python train.py --d_model=64 --d_mlp=256 --activation="tanh_gelu" --norm_eps=1e-05 --init_std_up=0.0572 --init_std_down=0.0 --lr_mult_up=0.669 --beta1=0.95 --lr_head=0.00918 --schedule="wsd" --decay_fraction=0.924 --final_lr_fraction=0.0 --steps=3968 --dataset="wikipedia_en"
Each number is 128 + 24 x the weight over the matrix's rms, rounded and kept within 0 to 255. Layers, rows and columns count from 0. Numbers have three digits each.

# layer 7 attention output, 64x64, rms 0.126, rows 0-63, columns 0-31
146173141120081107134181170127164153134111103091133121119130123163095123140125109108128134098165
134142070146134162107152157122135120104138156136114117127123108124136126164143138092114155121153
124117155085095137135139177090124136113123102127164160086143132167125124112163081150057153163133
153136109125142135163165153158127111106126111100114123093151116165133110107116135097144116128137
101083119113127144129134110147123088111120126157158121093105141112123169124169168158107123157157
114137154148131113136153139139162147079142159107133127156121151143148170143105159130163136126131
151099165118124171111148128097111153128137097115154126121148168109107075141120116133099112114154
138117147159106153156119138137159120111126149132145155114105123175134144136121131142126137133108
053135096131180162126184142109160135143126123131158144109104175144099105109110125135113144140146
055139128130175116114096105172149137143143107159081108124117134147130128081126118135139156130140
098164147217170100140118142141084148100137143137126173180141087103152133123105095129128139142105
145183090131114115131130092147103100122091132102124137103128126106152126129106150131112122124091
180075142076082142159126128130150134077146164161103147122143127150075164118102171128154105138125
109163108104152135106142144088145175159137123106109136158148104103093114135116089103130191120118
105105170089111139138118177153125140168106116137164111136178142109087102134108130169139122149118
092133113139139141094134150135168137109144130135154109159120142160127054107078101085137130090119
121123144113125128148122136104156140148104096137143180128116087132108104105109131136160150146122
141142113156145146123100151172125103095159147115150112123125089129119133115154108120097110117100
083177118162141092087110146174116126096089126147089153186133116141137096133057137099132129122089
121135145092091089156143138107136148134150095083125164102137126103132160126108126142101139136153
120150104139113142106143143154149136127144134138151101146160123090142122101146157130141105150136
071167157107192098176110109117128105164120090160173160130111112136155109063122115141170155140125
116160120117152105118114128137105116114134102126128113143169103109134122114116094113106096128131
115115149108139156109081100155174151137173147139153094158122171118122084141137146144095133124110
122099146143133124111141148155128121091168142140084086151106138121139112146137147134103143096118
114122089166099126151140100137145093145147161132124134132120111083176139156141126128115094130129
161059135129099167196117172153129112119111117148160124108135105139138106133159107129113115120127
115185123120135095163137151099159154130146108093121134129126157129143118084084122084100136135133
121162121127142119107150139125158140126130128131127119124151114136105129114150124135149134118130
120101154114158123171117160118160094155144109155132139153125121104154148156137134136081126107127
122160113137110130100154135113191147133128133112109147113125165153133119131120122110130115133195
108120110145098159161111149164185113143111178149117141108087124171145082148134107129127137132151
217161173130101162129102143157134131169154130126174144142122116089124100090146149108143116130180
174156119177127154160124107118134120134135076156145129120128143133156162126141159145119121118142
098145138124134125139085103181098134127122144145161093163128130113125127132117128127108153158104
125124126148128135150125115127182152096144174142127108135123174130125159130140149128149117123174
124134135065113130156136136104137122151112128140146101122178128125131132138165112124113127144136
118086146103124131123123141135122133070108141117146118109181102152131156172148141160181118134099
102058193175154133144109193202134125081145139150141100179104099151127131150139135143129127131116
118134149130124138148092130147158108164118093149122131125133132133116103122100142120108136115135
136127139088091131140136107099105155127125109122113168126156121100092161125096127152146114149168
121110076149152168112119092089128121112148093186136137158171142116174100076120095116100138135115
115119133127129136150126123138126111105094104150152107129128128158132127168122116155125119118136
129080202083129135185118121079119185152143078114149128124154137093086122154144107185111104126170
099076125146128145150172089121121083094158123132165141102136144132152159168127142121093106113151
164137086124159181143121055124154154084141143147128115104167191174110105092106138106148109115113
128150137140158128147158128118157137131145113109124118138117143137145118122114121083127141111184
126113117122133115098164107149136092130110100123088127119120122128157126105138112119117156124106
136143083117126112149150122156145132101109145116144104126144110101107165128159111109127096133114
106125111161147104179117136136131084125131123142138127128117105102187131140156120129103112118137
139151097097145168143122115141147129132159126112160113120138149134131067110101157101129114129130
160131113153139174188098075123133127124153126137162119111129137171186088137126112143123130110124
140112070132135169142125116150137122113141187150094097123168137098120111133139162096126144155130
126102153126108124137118112216122138078085184123134122149157122154103072160124127106215142131088
141154112131122180097155156140151139102161157132143143096103124174099166130149155150102151166174
134136095108118177116104079145153131141141181171090152133103117117103129114140141139142126161125
170165121100100122158108105097141147135142138127083155124149125139143107111101090107095118131143
123151116176136155106145158167114134081127138095133094111089082171140147108117109149119136130112
115160111130135139065155116149095120120137140110136117111151126107130115143120140109106151140145
121140139109136158155113108136112147141121143108166103100145131119076094154105118126156139114152
130161116126111130140129059110197131159137122123116186101082155140117100126079156113122108110175
109098131077099118151155118186080124131095122155160095132173117080085110117153134137177113149168
119144110186172116152112131134127124068163134156084132167154102129168181130127140125152140142132
113106154179120120163115121130111103135165111149163084154117104106148176148172120158086147087104